From a checkpoint of a small transformer trained on Wikipedia: gated attention.
Each number is 128 + 32 x the weight over its row's rms, rounded and kept within 0 to 255. Layers, rows and columns count from 0. Numbers have three digits each. The size before them is the row's rms in percent of the matrix's.

# down: layer 12 MLP down (transposed), 384x96, rms 0.0934, rows 339-383, columns 0-95
# up: layer 12 MLP up, 384x96, rms 0.105, rows 340-383, columns 0-95
down339 093:101107127131098067130145103034135116135122107129225120163086160145167176089111115107074129147105133114118075160121118101129099172122122168088180106139225078165188101142174117093125140122146116132112128123166154155133140123078175134171164131095075150075134155135150091123132122109131129116
up340 081:165153123144157105149104132082127121117181127119180141161116125125151099137148073121135092091146031105071100167080132178143109132123152168137138102118142140060160143128102108135139130159105137160201136113121126114149100144168157149089074167109185112083136066090117111169180163122059173175
down340 089:117130176124166050137150188097157125133144147132197129148086111176119106138117163076184145132094174083118109181187104116081095109176083072112154088111104155072205133131144132097128131137126124158109120121174124152103155084130118130091126152169107149072096078104089154162127126150170150116
up341 090:087157148133139113131075128065129129092113183097127099129117136186165089102113133136139107172094108103149119129135047113113164156137132130120166162143110144085163175139159102106167151161114100182110173139168165111119149169142074146128124139194118095130054103167088147139134096182096029147
down341 093:177196134127103161110147164164155132134162142104095124115151121186202091144147107157133155173166133131100116113130111118175079092116136074136101115137159122101113069115173164068127148137103145078152056175093116079121157149117084090182143119120114142148153177184149117119151089185168173099
up342 087:174104155141097088070156096110174082138145135229126157141095143098113109123150118138151122074142081122163096104159144094126128168134127159165169114124089122154118152148097106108070080160056139102135181099154102126125083142112109127144133159109196154131128141143117141136150163142055212075
down342 089:099099132126206103157203118149122197097160133137091140126090141088090131140092143165152134144101191164139114109120141099185124175118117097145118139164142141066144139151081139168093114102119119095167092128145075134150126126114102148134216162183122157093134098116045147128092061138104149116
up343 111:131094098077143162144136180098090125085148151106140138153146107145162104113133120089145163102136120148139092126090136191099148116143121168150075144154152077162165140125132112081175154079112100126158105063183157227148163148130128149142060151164133107119117095051124159117085167187156168119
down343 109:103146110131149155101166110139128061157091139107164124134165094133097136071179112157125119139094145120170224158188149143150113161129124123084091142095136094139112112072158104158101137125131170143129145069108142048140164142126144089057127144152175131112104196128143069074155163183137122111
up344 100:190163128134059110121103122091110079104109103072119089079179133136167097117122074145147094083139125109126097046136105111055100138127101208090146134151092113150157188171103166121120107104075129152132114087167162153111141125124131154145100145135139101126175102096047140115143122161086131117
down344 100:109140127080141113146150097122124164189183127121161137075075108129159085149103198074174091136112093162156116135100097134137199119115174162125159101084179144124119113151080102119119169102184096133148147109170072130155179155099102069123148153145138096127146147171158062169113155183130155122
up345 096:070062162144204116143122103074121107162146108095152133166118134143150113125215151132145073088100153114133105133102099169106113021140106109139096153095099148131171121119104122148145111069148154161169142113152162119160175067137091085073154157120100103095131133152137137087148152180134128146
down345 100:149125111095139135145064169137144156104132170133162206134129103123155120101083203086124178158120117169084109173128065194142169139095105117151100127192163050139124127135147154124174153173175111097156155146153123123147113119148133113129133104102086193127118188095132183089137149126113077147
up346 099:078053129144109078166121095120103104107115113155062129112120117117158161150145120136243087130136132138158128155138130195144102166149131155096143075136054123112075139161122176161070146102134094195126188143147114119121106135116119152076152168121159178106159098151068124132135124124126101123
down346 100:123199082137054125102162134112156116088157110178147153081129157156132093148121134152123146173122162121096156125153123108139150078167072151128093145166110116138145107151125216119165100100088131124096104065119131166190102098173214187137112130166144108113128081172124166103090115126146157096
up347 101:178093166150165140081156106109065121110128110139105119123147105112097138079144086131104110068158139079090196180154143119180141181104157122090105117124142138116183143133110107071122130173153159140188189103113123127175139116082100098122145136188102143118135057128099131196076141165144152170
down347 102:106096127122098102175135142179175111135203135107102143137121082128136081129092143053160147111100076131129113025072123152148104090177121101143119174153117137098077105150146171164121114145069084105133096145141151138124118167088088098205124170116117123160097134082124142141138086074141119110
up348 102:131097107142097060152173126115161077158085077155103146104073084155119117108194128178167126094175158151152218095145090122124170100095127158155095137129089075137104104148094159103078124181121144134107111109145163145114091178082110110100105136102143154069123123092133093073141153112148169113
down348 104:096117067114174082169099154107149100086131154081173205097185184121191127129148171103168126136145155142182131143143141125060089151141138163156098122088121087136111121116148115129165118079101098103207167133141153100067123150109118126110131109114108099094122153121164095130136099139130034142
up349 093:130131114156182133129086149065107138103144134172077143093137128087131126101125056128149163090094092076085132130122136189089109124117156152091088148128135140125069103119133157082173127111166165126207099127081110104147081184115146162082102207086113163116143113136093097124146072141085168135
down349 092:104112085122059107100130119141113093165174151108135089085136124111107101209081145141117111112084133107136098136098084154147139182128138156138158145089123093147116090064120172132118100104100063087105115100171148176130137101131098093143128093146107072119128100162098128146157076146237185136
up350 106:110117182150161149145090136091150123076146092094119115157070134151151137099130136102112128102140142049190174177183144145165179093162173143141124217140141108123100101134176138135110177118157134142150096070120122158134105073129105145130133123134153085089070078074094075152153141115086107159
down350 103:125143113120065156124163105168087073051125089137142112125125078165128123143145104078167155054135126162145123089119176101095139171116089158157088135179155173116136078133151078120166075187109108149152139139169116076179145119132116145149107114123142143127094165176134112072111070094190145125
up351 110:117154181123140086127195127145151109070140162089055113080096106141123102095170116119138135115151116130111126050138064168087096137136217110123146141125114092176158150135110108107168139123090109117131108086189166199129156129143119123055112113127149189131143096114111114113085190166140110127
down351 108:188124138144097169107186092103113156185134114127102107141127136121144148182120101113136112140195180153132120179078173055088140127151180175089149185131153159135152128152128148151089150173103126102110180156168119135073182126162045110088150132159117126141151106108158168157077173127125126155
up352 113:129131127163119135184172097108169126149093125149085130193161080185115114121191114122159125088152127155105143126117137147125128161234185123100157127135112090195147136167139096106162198090120135185131144180158146189149131101131136120097115155084132082097112093169144121126151138193122117167
down352 110:106169128163184112109044105140157141143130084171132133121098126069042108136185167106102142092129117071166139104131118122113152187129091115148117075137167116130134141177120140138121105158058130123087098114103118106099087127152203188149073092140104160166122157099110152114157098114087148169
up353 100:154106150170116171138076128092129125131125097231139120093143093116131100086141113109130152177109108053134136152109039153109157119195156099127126140130148086125155138188116061123141162106112160126105126087183164090120117164174119139146169135182117152104095090155173109123111169075166114141
down353 100:088103083161127123082078094053145178164075096078095161127121173173084113180148147123128120113146145087164132110144121105138086082082123125121065086126192113073114140152140121153143144103174217174086153136114117153140096169108194109128126112134154141107154110147120091141123152117088091124
up354 088:080167106144083118124137185097109137120190108149149108133046135197177088173101112124173129133053134134157113158091099145118128134108146145215117102149127067163167113151089136081159172085077152092121159148177114149109133135095114136136124123134112127111155173113157150098063160145125169151
down354 091:170157102117128174176053121181170126052105102136146119134159117107136128079150138088107188106140106110105066156148139130147050151184170088102146120115154106140098141118152189112125114120130086146150132141128126082146125136176137168214132187117135115146114141174079156067142153095127141098
up355 094:110133207102095079162099130108091130133119094181039156178133095141135074132100127137162133134093146098163106067088112197085139115139164062174131172141132131158145086144172072130148114100129152141159127115141073106153104096098078107161149143107166134091126119147143100097098180165139161147
down355 094:117138094149111201072139117127139157161131099127149177121163113124089070157095137085137157159176160132109122143128182094098108096143119087082116092112116181126167150122117131145132135166166144090147063128151170089141084105155136163181066147091126101198132064152124128205188103160141113127
up356 101:071169128159117094177172124071085061110136120182082127133094151125152122140072176173141143100149145094181171165155137131106174148164165120107118071121063074122119118133170119112131153076119110128124119145137185157091147116060060139145100140056101117113150111144078125108120090132113134125
down356 101:116155131133152166074178169122145097123089106146133082116066151074038143174096137106127205167142147107105102078109145183091156102103153138149151135152108134092154105171106096070157096123145165123111107149150122099135134078161173146169078103130069127133170149124176158111130178130097093161
up357 105:146106149153099142160092158122131128055120069138096099106135076165160151064147128109194121094065080090163136065134108137140108028156116128118097103158133125116115138155107142128161163074113134073185120118132130135126176205068148117128096127130120153099138100163150175101149144118099092143
down357 106:152110096189104147157241106075114150089162060155128091127092145102102087147085177136109116123134084103113162111129187132118128088156135120111163163138107179087147118106133079138109116141135145125139133159093128029116148083107123108120159118114133074083153105171104148189117150133100104097
up358 108:091162162137123109182092118027110136132109168127139117146170158133095112089099090112119092150182127051121138099172144092134119146244138135104148189155082109130131163126160125138136154126131159121178115068131149098102107108108115153096099179092098143106090100129127115155128115101058104116
down358 105:102135122096113094126142090145106189110165119101133098161073173102137145115114147181119080136192143133104117151140215074111081118073173138156114140095099066151077125143070161070107145077143132095150093116125125155125124173156139127100162088135189128098120111064182135152124147090164155119
up359 098:091128170176137124073154060092087104104132128136117125125108038103200112140081102163149093122140069040126160159102122104166188153139101135171121115161103145143142147171124114102126117142111074142151176088166140143169092162141098125130092113106131116105112118062122093132153111202152130123
down359 100:135088108158115126142161136068091122127107103181136099123073136151122128185145096090163099128101072200080125110130158097148108130111086089113101166118177113117054113147102136192179074119187146070147142166120145105156125149170132136128136122138138055097131115115099187103083109095114064125
up360 105:145178150125188080082203184087095125165096138106072089111085175131125070108135120145162162165119111112187189144106116159171133108145138106150120164092087065165118110148113172090111117126079161100144111129194130177128136107170154144121069104162116114104149115116142088103127107117095169107
down360 108:146123125116152047094174115122150088094093094094185140118088125103119156102135128215148066121157168143076075132149149061117104072112073157122136106123138113134073148101118118147158151135149099129124109138154034124145112118125154188112169101120198081083129109124101135138110114100171106123
up361 082:157153156052164090109132171127111171070180104115176123127097125192108053169122119108222126136164094107124182126155160173158078161124131122162122094134112161186182171142124141102126138093121099168103148127148110142125113140158145128117139111109116134157094080107128084070103118165124147067
down361 088:117107085107154166167147183155102168110156134092095104148131119127108161093099127143166137102131107115113097132148130160123101111139147151144210105128136172164122136097147127125110104088137086166169120124112072088124152089157043199134141139082092133252119141124151074133106099189168141121
up362 096:099155122135132125117124132062122065146188138080154103111123132137196087148130147182136115099147116120141152120089143186121089109143174107132117143158138066178142106080146156153178142104130174134152150166120157184129113076142163113137123188135140122091107046063050119153066122145137136096
down362 101:085164120080140159093140179124183083126103181104101108154163154156125115079154147140134149130106185103139131176120105131179156142174153013120106134164087133137113123181133113090141085121168092119133073078137114134115156137130093168077169155148124089090104193180156172109145143121117120136
up363 092:109164135142097099152110119127140079044112131107122061157136178224107103148117112068158113154141083075129126177118129135128093135110123128125146117121167078146074120142100099123065164156061129169162132178124152171100127092100123157117089146120170153104125156089185115113140108066081152121
down363 091:148136080128117156087145160130124166115151134157157109088049074091102104088160104165089115160140104108166144102113130169075100128131101174097131122160130132132157145180119169155167127085153110149100145106102107145155198116112095081160117102075158122218085146117097155183147149173152102199
up364 101:133089179184135080108177109108152143091141126145144106180113104125152129079081148144132084125189074087116106091116130151153141132130106100093108183091123131097081117166144121075079104124103173134119118087145149046149161105112113126110147130059153130121057082129101100099113141184134135210
down364 101:166099137069161082160103139150155121150121166116112136176123102147090111077112185113128066197154131104150118100109086169149136076136095135133141143101118119080140159036122129091157164151100112159106138090109106202084118084148114110125121130180116145138085111195156128082135116131116177058
up365 109:177080161124145080145208140118094122123141157113084047158116131127119092086150159091139141066150109099125084066137071125131129115111148101151085143126139109149189129117119120069129167154148133158100100102144114182020125133084130187118138146141141146095159150118171121165092142144125099087
down365 107:104140085109122131161122085169103126155132187145125070112134057150105140078091095109151165106129067119126133151080122194119103132145173113076133177150118129080108159143103102127118108121150105101152089110120212164096125126154103072138159096117086114123166133050178073113085087151180126132
up366 103:148113110111129102133120131106149112117161103100171115109068149151162074098143136115178113065097127122099113176087128137080160159130149115081100104124115088165156095113137211140077119055055137141136138100121126167032177111128118124109157149189177122100154169139080143150114174097130104138
down366 103:094091079127138182157124117123098128169121130101161110146173191092064147142135144107152087069186172145110126076133159103143117162105177116107126067134148181122118111120112170150085122137196106087120142106093141148058144095168092195104143161089116117101139134173144108182160185133131162136
up367 092:166099163143101131131090148112089115121087127101123136127153163123087093105127062119121095110104151077107112195098179120087137071201134104080100134130117158171148133164085181106151141181082138156150181171113142124064131128073100100061152138171109145111199099106143141088150121162137113158
down367 097:198132128130153094117120164153151130118173108133108102153191125143139061124094109114110125134135138099130141167170086123190136194134173172120124133142101112139167060141138124095098154123148114220084122141149132101187134079065161115165136075156136145174119091083142169161118192145151168103
up368 099:103096079148130158153125149099196079174093061153111120194132097147139142094134102086111139149124108071112163118190088120148086106095122132142132120178160146142113177125164146083194105158160159181166108073168086139175155154134135088088051135145169133097108105112107096097125153136117118134
down368 098:124126140166137136153150135119112130127123099065129158097125130128118177061172126158111121177179086115069106138124082129052138155180166110104088122110126135155136127142102086143075144191131104116116093118098123187113194233186129075151125130116148123073095152182141159100131131106123103148
up369 104:099160161090153101156143109118148140127175108137115183200112083111121127146110057154180129133111139142148129174112093189127180148125129136126102178135151137103102131146162066058133126104085079110138141087140138226110118108145107125092132148134113071096126052095170187136144104102088103115
down369 103:109094199118124164113167171149123240077110129065092091186182119160106136102103151092163110162130094128124098119154120112140143150156114165153085115126143202133070086124142119131124126165139113145108161136140100115146141073113128117074159112082117160136141106158206119184102135128115140082
up370 092:149114175156095126055204088056133100096097086143201150060143105104119061120096112176137141125141104062146097137121176113124107112161135135139104136142138126150123115160086107133146137107103151106213094085117174123146092107141103102104101131131129155140134117123137103170175145153096147209
down370 096:143089125177168086134123130135113129125139148123103137176155113133122144117063173098208132120178158117151044090179060128124139130118143139124100142131112105156103131067124137117089159121120109103075109139104096187119141154148160141185154180208156182175121135136069121148103087134125085078
up371 104:126078182160095075123158113069147116121141099103096160116133131193099148103149091111168098129146109109176219146100133188071144117189174145145140149199137121131144132159115123134160156128056114113127139183136125172062156163123092180160104131104164151115104092155136140135072105129113126154
down371 101:114125089184110167181141144114141153203147134112115165118120123152137206144211097068195096147094125127065111110138195081091128152169051139128126146125194169100106139136120139120158128127132063080139121137123123106126103138126115121194137089075084145143151148144125153142113138097102143118
up372 102:142146100099177112149180160088104108134131112134098132140148148149120139167145084094153135152125092113116131111102087210093131144116097081184102139130141162075121175223110089095163163155134070176113157118126172123142197099155115119118144116170180154074091107072119124118099151088083131172
down372 101:054150146123057139149147115092120137124136182189137151170174125147099150118101132154145179100196105151109164117191173084127117079098145201148128092118123142088109168143171110140122117168074154107133105107083113148154166082128160156141111139088086126092187093141092091095099148088122159155
up373 105:152055117097153130119104173081117065167101173112112129092112111126145122053089064093156140083177141141134101083161030114112125152140125108084109201139158095137119114163169165097127141077135098113142127126162107147086144122181152098112117189175157164111115113094144109156159116129129093119
down373 106:140152128129137202113148089139104138147165107125141139118161070177108151168110216189077168125082105182111107119131133178146141195127137102160119092100144137122092112106113141134091073115124128102135074175103097149168101108143098200149113161116124129124180131120123149042057127143098109134
up374 101:102111127063124121140161158134138095136169081197146085161121114160167107124180109145193105077169128122136121094081160153128097092186191146174128099115138136185126153090149125069144143134129112160137194107146175157157161182155148077079117123093122169160119105139139099163098114183157112092
down374 098:102140114130177091140129115193064141103099083080090176140095134143074096115067140108146152131076093143090157159115074132171118129131112163149125143138168066059149094070110158088101079119100117158105077160096095108131151167131109124090142100120144138147083113150163118055161107110090098158
up375 102:100097164140166097099106161105110155111125124165078166134172111138146119104204116105179159091171135108123111150114097136033089158134112116119091109109102073160150181193165150143111112109123138123131096138138136119119110134089170172117110138105142221103173073207116156162104104159156109132
down375 099:157144100112124152119081122128143104121163142089096135193133142110159082106155134113154126157055115102130156148163158122149072044115140113127160180150131081159132088058141089160156150104139102143114128130168109174153138080085104169147190097116155115127090201142155064093205113136132134154
up376 089:193127197121115113175159116109146121185169119098124120102071121152153122155160134132118148119144119122164153136209113213151166132141108157147137129147180090115173146177202145137101145090062147159139116099105171117097085106161160135133106105161087173141099070138140073126061130116129126127
down376 087:155118123145084109096206136190138108115154150119142159172117125119092164147168149093066163136190149149139155116121151074090144152125122116112161106148098127166115127127152071134136166133134113139162170076080119172163084143134132089144172170161107107243172132101138142105125087202138138142
up377 106:108085112162142147102158128047095119154136136168051086119109093099189152139122126169140082106159081134112157167149083140141159117150065105149099114117080143106132149164167174105152116107092160133167158139149161111101136147147072087083122172097154183111133096174121136162136074060116181118
down377 113:114149112180093103146091123118124122131113091138135136206139085084120125112163144121163157139158185120148145153084112171090149126152188131159111095144101208116157116123136086117201138150091106130134141150124180096063109163050133166112169166121138140152176146171144114133169075158179065137
up378 111:136117097137150141089158165076151167090129056114129101111112149144134044131137140113143085118120086117135167124135108118126133134155125158149126170156099104124132118086142130134188186069127217156112125107111104167085079159070148178061131206157121135111147138142130154153175122181172109174
down378 106:134139184108128157142152126133167110105191083157166138055152134176054070095156098092120152182114129104130143141128150131133162099135162153126126116099163056039118111126139126165132063112125148149145101144070150140139096134162151114113112103114141156065098134138097089163153076146201150108
up379 102:186129179159134134090125106109093145102183133169134118145112104151113102161138070132128068183136142129131107140161127105157108178097154136138082176143085117147069104145100161150104141136148156156133078105111087150044081128155159181129125159101133101116062145075071083130111143202075124148
down379 100:105140096128173094128151122113107126147173052117117110082120174116084146124159080163138103104096120085167122116085142159083167135122115180167101146167107087109145154095140167055161112180060147107133118136150152112193168092115081148123099115148087154158119140184115150058150187139120131178
up380 104:075068152175114113087113145069126104111118108155112090088130140150173059111118126113094115063087158069117156158170097142153112109156125131148133190189131145113157111181085111122181101166099148162136155127181160118084136133154113159145100145177097184118136127096132070132118134115058073137
down380 102:133067149113126051155065125166180133126149146108106143127139185101069135192173107126108153154129127107112111127078149124106136177132133130132078150126175112151144097156135093149141109051057115155073133169120098067111178093182100112182158107123106066159177123143096133118124129113099109139
up381 103:157151120170079091151102134109121050110119115133152078128150114170105156096103133153145128078208073082148165088070091137107152141126163090113121162100127103115130157132124078109077123161150082152093120078087134117126136125098074093088108196157092124080133158120153113112048111083163134124
down381 102:137135112130119098111171047065130154110125127154138104131137112093118090110140125117157126161088091166194123142108082109152124102155127146114105114131116156119137115097123129152124149097156130112154217087179219143165110147130203103198093105142119165111083084110092179170154116060147164104
up382 107:079134185093048112120134172112089139097125115149130068084084154131133139058122126181159151154114120135136145134105119134099160165110153103137149152094114145182173094137110143099067154130109129108182098109145117131106142147133130198064123140062118122106142122166197083107061190130120170141
down382 102:111157128164121106148102079168113128123107133056214130170198138136113190102169157130143170088075171056090122120168115091147068128139142141097134137135117129132097134103085139139103174119174114127162150113154162184113164089108163123149136092222113156097136089158101142118092134126129154111
up383 100:139128177082079108109128127125075082092139097131063104110116084206090089090127109110201120081131082090165091104096093179077127137113155121137124119129149160169106164121110164115111197136138179113129150062118091100146097146136145124116138142196137125149150096150141127104110123072066164099
down383 097:099139082083104112114088116079191133142096112122144144149106121088132143083103171146062168151119108105148122113151117157180130098147102133148160134185076085078140143129130126099158166108131119163118180145143139139119065060045079129151132157128076145177093117119189097089094086161129081097